config.yaml
n_layer: 23
d_model: 64
n_head: 4
n_kv_head: 4
head_dim: 32
d_mlp: 192
vocab_size: 2048
activation: "geglu"
norm: "layernorm"
norm_place: "pre"
norm_eps: 1e-06
positions: "rope"
rope_base: 10000.0
rope_fraction: 1.0
qk_norm: false
attn_scale: 0.177
bias: "none"
tie_embeddings: true
parallel_block: false
init: "normal"
init_std_qkv: 0.08
init_std_o: 0.08
init_std_up: 0.08
init_std_down: 0.0
optimizer: "adamw"
lr: 0.00349
beta1: 0.9
beta2: 0.95
weight_decay: 0.1
lr_head: 0.00945
grad_clip: 1.0
warmup_steps: 308
schedule: "wsd"
decay_fraction: 1.0
decay_shape: "cos"
final_lr_fraction: 0.1
batch_tokens: [16384, 32768, 49152]
seq_len: 512
doc_mask: true
train_tokens: 129700000
steps: 4050
dataset: "wikipedia_en"
Each number is 128 + 24 x the weight over its row's rms, rounded and kept within 0 to 255. Layers, rows and columns count from 0. Numbers have three digits each. The size before them is the row's rms in percent of the matrix's.

# q: layer 4 attention query, 128x64, rms 0.135, rows 0-95, columns 32-63
# k: layer 4 attention key, 128x64, rms 0.136, rows 0-95, columns 32-63
# v: layer 4 attention value, 128x64, rms 0.11, rows 0-83, columns 32-63
# o: layer 4 attention output (transposed), 128x64, rms 0.112, rows 0-83, columns 32-63
q0 102:108138113150114089127122108132138106137136138054143104113131118142109132081180087106085164140162
k0 097:116139101156149139146144072104090182116113153137090139129095174126138115149111123141146144126119
q1 096:109144144177157111144116080101114095111133142117111113119129122136097132122169152086114118135173
k1 082:121171092151185116134160122111126114093122151078138133091098089126145149073122102082107156138117
q2 086:125079109152162126152134103121138175132102169103123139116121107136125107113135149143125207130110
k2 074:145128140087077126101149136181183114130105108123116136102130095106097153117142110150119152136151
q3 111:137147138145162130115134075102130177146124160123124144107145140125127136110131174137099169132134
k3 088:143181156067115191075146133151141132120121131110111128099095105066101127128126126116097158120124
q4 098:137092113103112160097114132114117117133087115143116192154117148114121147141105142174160179145107
k4 125:128099169114090168111078101110105136108150149184120151139131184104109129153111110167173110162127
q5 120:116150151147149127119119108117143181124179149117108113135178144093132125153127172100070156120126
k5 116:139177117126129150088130157144141105105141105117108184078113070112119120141137158147093120101113
q6 125:169161137086089124163136157158158108124116087142169124132093110144131089131112105150157104143092
k6 119:129133081156155093165131091110143157139131143099145069146124147172173137147157104080101162117112
q7 098:073156110147155169092128118082106142151160142150112129160149144110112141132123121088083122109122
k7 114:152105148103131174075156160168075103137126102154093169100136148117112138110112160151143121122140
q8 091:087074112144097164129129138099148102158103099141122160142115112158129137145105129161115113162092
k8 119:099118117138154131173131076099116155129115084090140103145157130158181138134171131136110157119107
q9 147:119104100163165145125144084110148169107146151120071154070135134128140156147152150114126151137159
k9 069:148171130132140170114123142116159135144130156131117157101143124088105109143132152135157161128143
q10 093:114112092121129173060115104101151115089121149117105184105140148122142157142104130163122132135151
k10 092:134137136095131182112097104115109135129160157167100154150132166085102105163141164154147138154122
q11 094:107129103084127100094069151088127129146112104173127170134138110129122129120140133126155165102163
k11 106:134102132110135146130100146120102178147121133182127122144105117113120167116137201123161124132114
q12 094:112134115167111188143124118099113108114108124105107111131122105166147100087118167100160136148140
k12 098:128076116117130149131125173158149161144116107130131118142139066129154127111142181105181126166121
q13 092:086113032135112164112140129108085099138139122119116158125159142157131135119129140120141145176141
k13 093:143079068143137159150132142135112099158156139159115123108170111116128114143133129131145152146145
q14 101:152112175138137124181166135141139163127121144144113099093095107136106116134104110141106124158091
k14 102:125175123122129120124110118103129149112113098083157122144112127124123093124126094142133130087133
q15 102:140138168124124138147166122154155136073089132123117107143125133109153123134133127152128113090127
k15 105:097133173084116139112130154127172133109080108101139105204137130089117127132131145121136117175114
q16 105:127106102146156122152140108114152178114163128124120092100122130125124127108136133116120177114092
k16 095:119106125128144137134154146156111129109108128091130123121088085108160142091140150132127153177175
q17 106:125119114172159125173124089110125161120146155117140087108127134134124097100134159117116190145131
k17 103:164123117142131120116150148185145109146121110094153123094106067105108129085137143129134140128144
q18 104:132091123074082172121134179143142115118125097125130147149104136131142105147082127153150093134091
k18 102:097153138124110102165084100087119144133148127140119138150161178166150107144142092145118125130096
q19 099:127101115082107150114130158141139124149114101139140171151122134119154126141081126146154131131086
k19 105:106148143120099125152108121072111143127155120156118109152135203150143101162120106139138117135114
q20 117:135154106096106166129128175146123120122110088125142147140114141135138104128105133170130121145092
k20 090:126119121162150104182110074079105133116147127099111113176144144163155135169143107142127151100094
q21 112:106117137151136120118128081092128164157105165105103145105144122133104148130165147114119187119162
k21 100:123131126119118165099118143148111128136138139165117171104130102085105118092118171172178128157129
q22 099:168165169130155118139129107160110139108108136107139066106130105127133121094139104102114112116136
k22 108:146164140126119109093157148147136107139113119090139113146111095144141136096119087106113139155123
q23 108:122117094140127146158134099070151144091143141125068153130117147128127141165173133162135140140134
k23 091:157109143097142149106067102140185138142132147159101115102127119096100138147143162122143143177144
q24 115:127110118088086124128115166094125107143157116156153119171153137139143089146115132143133119141113
k24 083:176121097146143121176140120152163124147131102151146133150140116144154135130161128122082167126134
q25 077:116066141149096138182136143104180125146127122122129134131132131130171130130110109141103106135082
k25 153:099127135137111133143102094099140144130120097100165110184162162138165104139153107113124129140091
q26 119:131117078117119145068111122132104100152116140126123187103141149117108144143078138170156130159125
k26 114:147122131144130143137161100088106099132137131151091152116160125114103097152117161174133154120114
q27 097:156101088134108120137123145135123129116132156130121114149160179078164114156145090145153111087111
k27 095:158069125161097100151139141156163119154131149151105142130149164099110110127140139109143115168133
q28 102:123140155090153098181150159136115104139126095118135106144106147195159126124158134121163112132138
k28 100:094151129148134107149084159123171110181139116118150111107142122167127154125138062081126084090145
q29 098:118136114119116100119116119162085156143117099094121149099140113159084111116130143159154168122174
k29 120:115160124125109109137128155107101149079101171132136138107144105137131141128120150154114163098135
q30 104:121128116133131110109147158097134107134145061146130147109101126143118131100122139098187127163145
k30 105:096117110170105143137111144100070140134160186151138138104125110126124137139128113119184112097080
q31 111:141098150173116130149138115112148133123119145175126105147122134088113136148130083104080111107085
k31 113:147089138117125124115147114161140132144108100105128121173094161087127122126142126112162129157102
v0 077:126085095130140151145113117108106147133160116087148136148120128150147149159172082133141160122129
o0 069:094147119099138158151128173148089118175103125067134163140131137132106128128135179123127120102131
v1 080:162089079114137126140172113106128117135133124128121121142116110139121103104092117150097067077163
o1 072:083141117134123152163120168152151118136134112120126125097128157142124127134143154144124157136097
v2 090:108134133131106128130092170112148141100124168200136115136095116145115139136088119124144110107140
o2 080:152155144132136179082132088138108157126130127115111138062146109088091111143142122149114137150127
v3 094:126078080132099109118171129080148106119134132113130154117138105118138095108101085143140130144152
o3 091:124168146150156107159139143129166120119106121156126075118101132141134136153120148139114163121128
v4 075:148150160100151130117091128176117156114135115147117082122128115132113119096138202101112102147145
o4 075:139106078119088167111121121106166154114130128150108166126121135134134131113134087140143104151122
v5 081:122139156088123109123131136117161141096165126105129118147100200145106133134131145118171131116106
o5 076:100148100117109110112094112132106137177128146130135118118112091147095141105133126107129075154151
v6 071:110132134132149128090179110133137095123100119105111120111142095114104091141171056103115142137132
o6 072:173100146153123121128122093106181138102140118140132094130085127128126143105068161109156149127138
v7 087:117125129133115136131093137121129144118095153154137145140119145159131129095126129124178163155115
o7 084:132160133127149112145161160125143131124130100114140060129147095113154125136142090126121128101138
v8 088:138173111124138132131164126109092130098135144119123099165118112136151124096139170118086129106112
o8 086:085106115121111145145126161141153122206146082124147147135149127150158150114155103140139090143119
v9 085:141115174106141103150172128138161105104145134104163115134156115137152144107130119151122091110122
o9 084:100117079139128186123082120126165142143145077151123169123101119153116136108137125151145095135142
v10 074:112134148082114098134128151103158111112135174166154131135119150140118147121077086117116151142137
o10 065:161141152145174147086105122142107155099136133096119133102120096091105135144146131128108131134147
v11 085:110117120171117144129089155090084169128145139133139132135102145118119135184119154163131143090134
o11 085:163144168135112124110139097148095118107096174116150150129151128074097120119127119108122157145153
v12 081:129123091112107103123073097140110118115144099130116163108117184140109131160105140127154147162100
o12 074:126144163109124102116164140135073094122127201087124137150127138116106123110141143124106130100147
v13 086:164079168068143146133146103123145111121140116117134104139124159120103114171142147120143126110137
o13 085:099148084112103127114128143145083136131135162105106103104115127163122119134131180139128153117120
v14 087:115125109150130133137102115097109085142116114114095160111130128108139125187116135123136135161151
o14 092:136139166125124090156175142124083100112111162105157071151132168136127112120120153123129168101122
v15 089:150122140081129121169124125173163118081155115114140102135138144130157136090114137104136104141129
o15 086:106114092119143174096110140135144131109137139112121231117122102162105138132140130148110076134163
v16 085:122186151128106144125131091149137108093179106098140104106120124115130118145088138149096097124118
o16 077:130150087113108118082137136145121102134118165190143114134113143156072138070129119163146118140176
v17 086:140134119097176090094138125195108120122144133094105146141121154144094139116181148105171129152142
o17 090:109074159138128137151126136090171125152135115093143165154078133135143151109119125119148113130127
v18 075:095113180111101129127120137151128091088130137159164116093115142131125102079151092118085127114096
o18 092:151159088121160150099134127140162151149138113146102103109109101134135124133111133189156146132124
v19 077:098069145148122123103125154125116120138102163131129128165137132110137153157131147096142131179163
o19 087:140146146139135110121119086115136140081139133124121128112140141093136123084147118071138089111126
v20 085:154095102143146150142143117128093121150093097103116176116140163120110125122140128139161166121142
o20 078:106128139132143098195138149109131105116115143121159083157143128125172120136152136120131173092115
v21 087:159136164141082117145115131153133129124094122137145127147126092133111124081084116114066089142132
o21 083:171136110099158178083123125136159146111151118138075155082128120121128151148121105179106138098109
v22 084:144140141118153132126131122169128086106117153120104141140140128158180135093088110094136106195135
o22 079:084106105105193112154131153092162129126147084098140130149102148144164134141150087138135123107108
v23 086:123125145130116112120114126159158098114146157135161128142141173107157127116134113136106095186127
o23 077:158132120121160151078125099130120139088130135136123199089115093113106155102115097142107089138174
v24 093:128142134124112128141120092127161085131126141101125131121135118115137125157092095115093111174140
o24 086:154152135132151107079121120117120132085121152149121099128100167126105152144095127126140167104140
v25 082:145158106129119119122125113137177090105124113096172146118145136129148118182135141129145098126127
o25 087:113142119131145111122146106123129105128113144178092084145099132151141130119105098177130167147152
v26 075:149108143140104120167120109089111109118186089129127147111148118115151089098123110140111075101148
o26 077:098157095115183134139153170160142110125089146151138107128114112149130136149141120139123169129121
v27 085:133174150112118141106108154158122114116134082138161120139099141129089117129094162123147114092123
o27 101:108138089120119142116111082121142119165140135175108114096139137174134117116149128150142111145118
v28 086:121148152183104134123092107141147112154154122112148152115095116116168126153104134122101087116133
o28 088:129145080110128147149140132113102139130106128161103072114143119119110107080153083146125185139110
v29 084:150116168098143119116117128177116083111157112113167187128121153108126111126079129125124065152141
o29 087:109128086129154145136117086094120125155135134129098158094113128147144131077162113142144147105100
v30 084:132096136123110148134173149117148124186138094103116114156118153140116140128179129130138149159111
o30 090:103144102127086090135088112145124137140148115126129164121135125149130128101110171106129074123128
v31 082:119186121081133107150103137133123105127174133113139144127152129101163134117080141096132150142137
o31 066:124095129153155154083143148105135133127095105095128168134121104155096137132157145115144115148133
q32 092:138084134135124098133106116104171095175113143153135104154126112125067125144135190103133176131124
k32 080:116184110137115111110128109167105073153135107093138147154138129142156102099142086145143076125134
q33 108:147144125128148185127183127143066150121168120120132125126111149139173137118125087138123084120150
k33 083:140082087114168136131174146112139114087144169128118176104119124120133168166129153166113150117124
q34 123:135181105163144142113175097148112087109150107072142141135119148125165146110128074169131137103135
k34 130:112068107116153134136144163098167159120130147180099135099141117129110151153145112116092164101122
q35 096:144132087149120174110169098149100131101153107132129152128117170155137134132127084136097078099157
k35 081:124112098112149150081176122141107096100147151121117145118094147129120134116108143149139116133161
q36 087:156168137165121157104149111148104061099110104139138092104104138119118145104120109140134117104168
k36 099:107112095100142102098136154108104078137156109110108148100140154144133130148148078121150155106134
q37 114:112113155047135084142083171118138119179132136152138128125159103136094113116136136121155167137137
k37 098:132132160108087093168096130117139136141108116136159097128151128142149104115110104091136145157081
q38 117:146073125076094117136114134117155130119088131183154120117127108116137137133119135106105120171131
k38 114:136102123107120106112156134141111162173099118140107139080146156122107102163100143119126113175115
q39 132:139162100192156139121165092117122111141163130087109133146128160133118126126144126145132173092118
k39 130:096141129148130150151079100131130118087101150087148152135151126121145160097128119116126117091158
q40 153:144156127159098173106137096165123111098117155181147151125093130089133143120108085140119089146142
k40 108:150087080134182137105174119137140147158138134151099137099117134111091161147142176137111155102138
q41 095:116069171109109102119143169158115142128142122100137147138109115115157157109102139143106131132092
k41 146:114150150110124138103145179138167153158134094154159114159130088124104116116104122119106130106105
q42 083:114104112102158106130130097112151125121115139097137140145186155108183149138140168125114163146071
k42 098:110137157145114106135135089117170120117121128142139141161131111133107134124094124124103121096110
q43 085:114078101135171126111088128123102127123148106101149147100142143127167125140124167110164169143111
k43 101:108157193114100114125077119125136111090149115132160116136139109089135119128142110110138107136131
q44 080:133116120095117107122129128122183143155152125162145110120155127102155119152153160152130148123115
k44 078:147117095130148127136154100139146133190108070163118108094084120114089132120134136127107155119129
q45 087:154127129103076126152153162157123143149112123167134135126077103129130100119117113144131107116115
k45 082:133105114101153137135166158153124135128157108137128108120111112073137130157116158155119159128111
q46 072:121107145079120121146105137115150163181155161156151078103129097096109120139146164135138122146108
k46 074:135157085090130107129124127128125127186172128106125080133118128105157124140152094107173137098105
q47 076:153144104082149137111114111137090093092134131135126133105130130135078162143134166132156122108134
k47 084:154159103118130117115120115103091142145127103065128134101116137146119114107139177143164149077122
q48 093:117133113123158067122118137096151126164093130117100147128143132136059114126147166113106163131109
k48 110:151146114136093118128143099150103135166104115179161110143119133119138131106099090093142095170132
q49 089:122079159059147125143102149105171126155146140124133087126119098138114138134153155101101167106157
k49 113:178130122150100141108140108178115102134098140129134113153125148112138118109122143141163058144156
q50 098:159165076137136172116182085140083119123151108107115142140103181125139119106152128134129097095121
k50 081:127094114144161177092124108116139120100130138154106154140105126135087164151092135188112117093157
q51 108:103092111101122107132094151100159168174107176175130133118148100141091119130130162102109170132109
k51 113:128172138149104122110102093160092143138097121112170118158117127144131115091112110126130093133130
q52 120:142153122138117178113171102139086145111149125140110135150102187119116132150152101146134073116167
k52 096:129108097119151142121160138174104114096119137131134140139093145117127140121117155147164113115180
q53 092:132114158184122116118115111134160085131113137120157130126146104135094127138099142118127175118102
k53 088:111125165111144154129096098085129145135152114097112150144154124122088141145103090134117140087130
q54 116:137136140144104167087154106166141137079105156146142132114103151095140147138133097136114055108132
k54 109:155088067135182139089177139136132138153137146147087132130113128116100150145138145138134145128121
q55 106:110085110101148115127119132095096157159139140139091113111127116140101145149132174093137163153123
k55 091:147139150139061099114102134131125131148100094088137105098138126113143111120132095114125117160147
q56 088:106169123192165103103130163110121137144122112068126115137132144140172128142140131124107135117139
k56 126:123145142151105138154062150105135115055130121155146130167153142130162116128147129144131137139123
q57 112:140154149120086133108130152167113099141122102175147150165115114145117092145102121156146103141100
k57 092:130114130128149141127136127150136103135141067156123154114079113116135155123130133164147132070124
q58 102:153170106163125116145152143137131094172149079146134131167101144141140078103104092166133113109127
k58 082:108090162116126130170117125147138122069152141148124140121110100089136176132121149139122122156152
q59 081:109134158156116093144125142128145117149114088148168121168143121135158129114125114119085125110113
k59 077:119120112147130138139134148136134119063178162154108151162117132112129182144146111136123113139142
q60 081:160173149166130127110157161112118064123069107125140127139101111165129118104113086141126096118137
k60 076:134095141144111108137100157155120142065125153115152142142156144172118144135133144150112181133123
q61 092:109108132107076128130159145160151139133128169162131146124127122110131131158139110149092125122091
k61 097:158119082139148158097166142136137139168123090154093125120107097126126111142099167171106160090092
q62 087:134139094127158124111157145157121109145189139125113119130083115101117158154109174162159131071129
k62 084:142151137115127137116094132147105136117124131121135137078077102104138110113132154133095132046149
q63 080:103108114125152137142096115138106137097101184115118158096156125129152121114135113093147142141145
k63 080:136119156132122135136109159092126132143109140140134104133154137161112071120143143110116156171085
v32 076:189080139176101135143099112131129116121129155141115092134127104126175122160116114152135090141134
o32 069:114137132133115080142170120121175150129150106149096134163131093121156129133143146105105187123116
v33 085:103128129158122082147073131106123114147094139111126143134125134140149120109113069135125142141138
o33 080:149147111119115123155109147119163144127133113167119122116149140132090141129136161157117165084102
v34 086:089152128116131114147073125129089170116138139099140126145131112145197115087148111092131137106119
o34 084:111155135121104119152144169130167137142124122150088147132120086139090140126115123147083130110112
v35 072:152131128154118123085154104130152084160114120151113135141107138105113136160088133126124144109124
o35 064:142098123150147079133140087117106093102122127096135120140135174124155113136160137101139112118156
v36 085:171090166148123154152134098147107116141143145164096134112137111107107152137156144116078150165128
o36 070:108101135144133142100121141129140149122147115091071122169120095144192162139117097105135151117144
v37 081:123088114088145142120121144077146134101136140146114138118119086159066122128149117111091110128113
o37 076:119162149144144143144128169138148145122134103128108101122177121133142137125085102127119120136134
v38 081:131182113151128159122157159120128126151135105127122125129109133110076136107110155113120147083123
o38 067:142117159146143148108098096113129154104140133094160140081117166150125118175137123147150121155173
v39 082:147137091082169125130127167152151128126126094145152132121119069112145153129118145110117124119110
o39 075:137146153149160196103194121124090138135128141106142122104114121122141118145144140118127119154102
v40 088:178148127127112105133168106195133123147128099123139172130130106133142127117149124106123128109159
o40 085:185139132119099147069094097151090126128140154104157138104080116079154134112147152148143096134129
v41 096:095169131082113088118076119177108127098116115103125194101147135132115107131191103130146123142125
o41 090:174129124110078112159137188133133110136138156161133134159132122116097133099095113168125134114108
v42 085:151104096128154109139150094155139081117128135140125119154133184136212114160085130136131139111128
o42 071:127108089128146089144129141118142119127133125113136144140136088104149146094174174117136127132121
v43 078:098103154115123103156072143093120116098106133142128151116166133130146130163155102154142132161128
o43 077:100120116162130116166151187145154113139138113148067132174151098138137158115124117129095153098093
v44 079:158157097102118147137170139127104072121087131153107131130115146103143119103067127127147130163137
o44 070:167084124111087109135127132127161140186176099103149123131160121140177135102167142117147133115130
v45 081:121173131085131134155148130171125151111134121129148118103105115156156127106153135106117113115132
o45 077:132140149121115169085121126134131143144132137107138173135093069091104102132129128140137132140114
v46 090:131109129081152152136085146133159151117180108134128117097123103129162124096089208144141140119140
o46 077:166156100136133159101171131142098109164107128128131135118128106161150138116128106124072102141135
v47 088:170165145155114158107135106126129116112137113134111120150148124126148111174072101108168118129108
o47 079:119114116113142114154146095116155113163125129135170134168114142125128100108166166133157136126127
v48 075:091118104112173088104098146101123117150123103125103150104113136145147131136151114142078140123110
o48 070:137127114122160163098151157133144119087135162138140198099165151121105148120117119127118116137103
v49 089:150085154127128102137105120067130135131126149137098098146127169130127132202107147149131125119107
o49 095:104121124148165110189140141144175118111131122154110102158167130143149144140136128093117152118153
v50 100:123147104196127105156124093150120099127126130117126127134160130138156141079135092132132128136135
o50 091:094103118113130134142098128097147148107132119117119162135083108114100133143129155149121162101097
v51 084:157152104175172146153185118097132127148175099125112136136120148126135132138106151143120116066112
o51 074:110102110123200125081108112122103112099100164083152182117107133098138153104168130111144112171160
v52 082:091105123078162111137152157121148151146121128103137129103102126174162127098155101122111157094122
o52 073:152164094132126161102111130135094110124112127136130129065142134117112145119114131151085088124143
v53 069:096098104086155082148128180124098141119143140157116141087123130157141116095144130144078137117137
o53 070:128132130135128155120133188131154133123145145129080156110137101145126171153104111124090113120117
v54 087:085081117095173072160137113111103105125141143120125147110138176134130146114141129145090129108150
o54 090:120114093140129143131106177123141100101118139116104159103135116132093170110118111125118128110109
v55 079:098120126146128109145146090145121098206135125140118119129138170125150142106087146167124184127119
o55 070:146088081144123111112088109132109112091125134127132153090106152144121139114139139131100120097157
v56 087:124108128157144101125153102127104097132124166129126146123148164136169129123135135145127141130116
o56 078:106074107126131109138107161110158125118147112093096210140107119122148168122110125129129148111114
v57 067:168136119149110139125134102157127097145130132123156118121118159137083138147105142133153120074153
o57 052:139100133150108111136114090151158108119130151106133127143097126116103131106156117151135169114148
v58 084:153092087119102094147107126133120120121101136152117156146147133151142105091180082115166104093161
o58 073:165139123121099099143086148160151167125161136138105143116113081118136147122089136159106126114098
v59 072:130086172133141115135135119057114125097158134135131116116142125096150156140127149144146086139122
o59 062:126135129084132136144152160112174099159096115144111143174128120151132170142152109129118161127127
v60 096:148156131086119167130151127211093145107115094110141096108115109126136109091164111131134088123150
o60 100:127130171124120154090132134148101158152138164090139147127079100096134105142137115126150135149113
v61 085:133135118153104176097156115121154128184120133115136135146121116116077143155130126127087126128113
o61 082:136131130129131077114123082126100111111123114131169093120154200130133098124123125107165110134156
v62 080:119108110140147123131182123085136138161131130122096149128147147128082110183142134112090120096115
o62 085:149141107140148114128112131115130105090113123154109128116166176149134151120117135118137111134153
v63 084:081143157107117121110139140113102148124121112084139135117117107138063118113148117129106134114140
o63 075:091125133133087155114106133149140120112131149153119151079143162131079116124097090160118120123130
q64 169:148127144125097099121125141137099124137102113146149121165181112159107095124105118157104143100090
k64 122:109130142106079143143109158150094097150095100137168153163148123152145111121133132132154101145089
q65 092:121139133114109125119132166162111149181117111135120118136121135127133123092101113150102148094102
k65 086:092120115120091129161115118105152108172130117097124117101162132093124096124166151090149128128163
q66 084:141143099134139148111128107116089124104162095126114139114154129094134173159123139093124088119151
k66 074:112135127088171134075139147126146108156129150111144125140100141106099156126097147091146151114075
q67 097:132095133141147153102141116138133149111134133120070154093116108122148157148156122127148100170166
k67 110:148139128121169120120125085111151139106157150117099102089119153109107184139130123132108131110170
q68 094:099093117143118083152134144127143127131116146143169128145155139158091103124135123188095146112098
k68 093:094120105121083144141133152159100135136123091127176149150137138138169100132092146146135115169107
q69 093:145112095117149137090124156188065119104150113073128152113100152106126127113136136092108139143158
k69 099:106132095135163144085114124132088158107135151151110167137139126082075136117115141101131154102132
q70 083:152116125114130159138088133106129122141197087158102100112123130118132141149136194178144116135089
k70 130:117112131100104113135164153160147086145096109140178116149120119142141100119110135112141125127108
q71 083:115101127097112150102103183131112169105149117169105176123138121140131140174115133145105154165136
k71 123:134140122089187128126119081118135156109148106092086109112119155130116151147125114130140122127159
q72 079:120140142160108126113171091123140134095158111093101125082134124125136159158137102107118064175136
k72 071:140145112104139123091111092098138152130144158120066153096125152141123163143119152117109158103127
q73 197:132114123141164141115120104120148139091156154099090121079104136105137168129161134098140128134152
k73 056:134133108151131138116120105139114152084122154139102114110122151125103122139102105171121144124123
q74 089:135121145116120130147099132152133107163185093151096077101154118061134148150148112133138138122131
k74 095:140113160092097095133156124132132094126153077168166095183128102155142086116096129128109124119120
q75 104:130097116116134102119113171132084126109118126139131126156141153166113105087141153176099139126114
k75 081:090130163149144132130118130142110158117146136133136116101119144105136126147108102108138107135176
q76 100:090120115112168118110147136118143165128145178106072115128101132094087146178165145125108139109132
k76 085:161124115129093178133117146147088095118110056117135143137116138177129103138116112145135111106098
q77 089:118163113126117162127160178131135148117126135109089136125158151124155105123122153162106125119120
k77 087:113131151108155149111135137117128101123110128073115098097081134167126120159136163140154123099149
q78 089:139139134119129171111127108152146125129112087139120103150119183130136150113114104080097120174122
k78 091:111109089108125115145110110125127150109135138113135162146144107156156120110157122146175174091158
q79 104:133114122110114124099175111131128133119158106111125118105135146124158180191114081127132126119115
k79 107:113140139070115107119106151129118137152112065137159146161165123141148111119093142143081103172117
q80 087:132143151139133104157133111122163111100135139139108078114169154119127143146161117085099114135141
k80 117:158128121128110124129121127139083115133090107135156138190151146166130111123110128170123147107084
q81 100:121103149126106099134146132096113146128099134169162134159171114160091102138125074162127125085101
k81 103:126145141115082110123104144123105103152131123115202139147124120146140110123142141114135128152081
q82 102:121127122152125165134127112130137124097136126115103124091097129099163168120157106085122121157164
k82 100:146118117136181108135128098094126156115134165126092122113131146110112136141132110135129142108167
q83 087:109105112108143145128114129151156152101136123048084155102110122155157118150134131092138121177154
k83 070:114118099095130141102111101130106118119119120167091109112130113122119171159148124146142163069142
q84 084:117090121158110137117115135118114165118140156185126124122095126132139118133169138160074153114080
k84 090:097113133170138103149145136161143167112153105198149100127120099120131098137064140120132128128117
q85 099:135137104130124153137142095099127142132121150089134135117117102107114130126147167108114118115121
k85 076:132072139130146111158142143149118179132124096101106146135118138158104137115128112154084143121104
q86 094:127102124149128125127153153138111147145099108143145138166126110152119087134091127176110133088090
k86 071:106126096136102153127118159161146115131110110116169133119132102126120158104171125119129105128128
q87 108:123125095141115144111093097116108110104187117077115143116115118103117142140157192145148132125139
k87 056:128106129117164150120156142144113104134082134132101131118147139077130136143113159089124156146112
q88 089:110136168102117074104133130102156135081132117139118108150154130132129147176099118140114130100140
k88 132:130115156079104110151096119138122111134116092123151133160127131145179104144162111112159099123108
q89 072:140140123145136160107153115165126159106148185094113135093082147089132116100149122106087184123147
k89 214:121132121139091142128127145150108099145102085146172151157139109154130100114119131151130124127086
q90 100:136143141170132112168134130168108138165102108136153094187138159153110174111091130116114069091117
k90 103:114116089113139106112130155136154137104153137149128127118163148101151117105118128125203133092102
q91 098:120120172140107128096171135144073166120140165123128128118151148185119131120092123119134151143100
k91 127:138136106129174150122095124126151156129140164162082139101130126097134167150147133104101136140172
q92 098:152126103106163124094157124125113127158147126152117102110093131100101130106118119141113144088154
k92 113:135152119131105116131133170124085105128139101138167142158134129152123101112112103119149089167091
q93 109:072103140121116111151135138130101122166150115093110159127107102176128124148138161145123116101129
k93 100:129130089108125149108143152133173090065096117131103113084145147099104124199115126151100151118133
q94 090:175147138084125120126128100114107139166095100103123161105124131127100147100148120164155170098131
k94 096:136093110130150151122132163140118157146150210089113118146119124114115131144158197116140140168123
q95 113:128135099176161114098153146129107148147132133106140134122135094085108122142136087115139099130157
k95 106:111132122130094127123134146141098123132122102134141127180117156136122128128108126121140137158066
v64 150:102115112115157147137128136129147100133155100157110107138148151114159147130125113105171096139105
o64 154:128121126115129112133123119148110128151143087150115063115132184141168150159149115179095132143120
v65 120:131146104128140132106088165116161112128079147123132132129115075137135143107131145082102161128134
o65 122:117115107120125143130143165111110096137156143114096133136092107126103131114126153155169153149125
v66 129:116132130151157109176119149152135159128134161141130122137162157121153083122127115095134142134141
o66 141:170121134120113134181124125099125141131119126116151069143119158139140149130086127131127163121115
v67 136:083070115135133144108107122124167101184112114179122134177115114104138144150134097120198132135114
o67 133:161113107098124112174133141122165121129162098186103080146101149135141161171133113149136130129138
v68 131:116085106150154131141086141162125156096137126143111121106153143127104120139167163154127127108119
o68 137:153121135130107136109058120133135162133154088123122117115162128124123128136131163163151141124157
v69 137:145147096133137122203144123172130139134109128126133083132110130134131116134185093130097137118147
o69 126:133112139192138136150132143111103127149122150096138092152124121088115117070154155123124138109144
v70 134:169089161106145128071159137127104138149111112131109147097168106147094155175135169151116145135129
o70 127:105131126159149159080075086150149145160128143118153208147111116127118108113140131119166100152149
v71 146:130104141118129143109131130117097138140125094138126147113131135129077115097161158096184177093142
o71 144:103146106098134169127138156099114126181117112092095177115142160155134129107147143154133142128146
v72 118:127102130153122159136109194136172131140115113130115132138068140113112128143122115104142089110138
o72 124:077107129108132152167118161133132127127158116125108121152115103092099155141125102201144136114157
v73 151:163177102118137080101120138124114079122131135125129142102160058125130144134120133138140141125142
o73 156:118122065147164136083121117125144126122155156116122137127148135131056124135143156127110107122142
v74 159:130123153153126178137131138147087136132130132104117115124137139082129138135095129108111118151110
o74 144:127142169139114133112112117167126158146130120122141138143089115127119141068113121081118115143133
v75 122:100165122164153125152106125131118139095188161100095135102173135130123125119132144162103137154115
o75 133:140136101129112146130112110166119133124148119099142160089175113131141105189152167128137129148128
v76 122:157101160123123139123136118162178141114109109135143127127130116113136123129174135147113170100122
o76 125:113117155141145157129120129149163113090153102166134145144141146104077102122151101101184109124135
v77 131:155134156120153126132110129136141130122123132107118089142118096149144132132168112129101120146121
o77 129:141101134142156117122147138148120108086135148167180078152156118087120101079124144144163116089147
v78 135:074132088124134151093120149126110116111096149136108169108144127137090129137164144137114130140136
o78 152:142128094134116152095097095122120145174125102138107173117132101158130148162120163152090137149151
v79 136:107109111146119117092134112130127160156129139128128078138115138159150140159138115185117107172125
o79 144:138119158160111078112137115128133185135124133160131076120144112113147134120108121127091128134155
v80 123:166097135104113115147148125126142109125103152118135127160109136127133128186190096107148124093130
o80 125:154123120131139085155144130117133090123133148145167120150108130088102157057153106117161111081137
v81 141:122122085093133098072123107105112111128144153146127148134156135149108180150169139143194113105113
o81 149:140126097096139075099120096130164118166137134137120145108131145124169133119161141158120116135115
v82 137:097122093105117132127122092156114152139140103130114107134116153165151153113094163139125138129144
o82 135:109130148143142120098114110136126132195094127149105133119120126158169139116137148107117116161122
v83 147:141116156103097160104148124137109128138060129082132139129116147182073084120139116125133152154148
o83 152:106111154140139163100149163113102137166073114110150188129120120166092145116135098119120128141133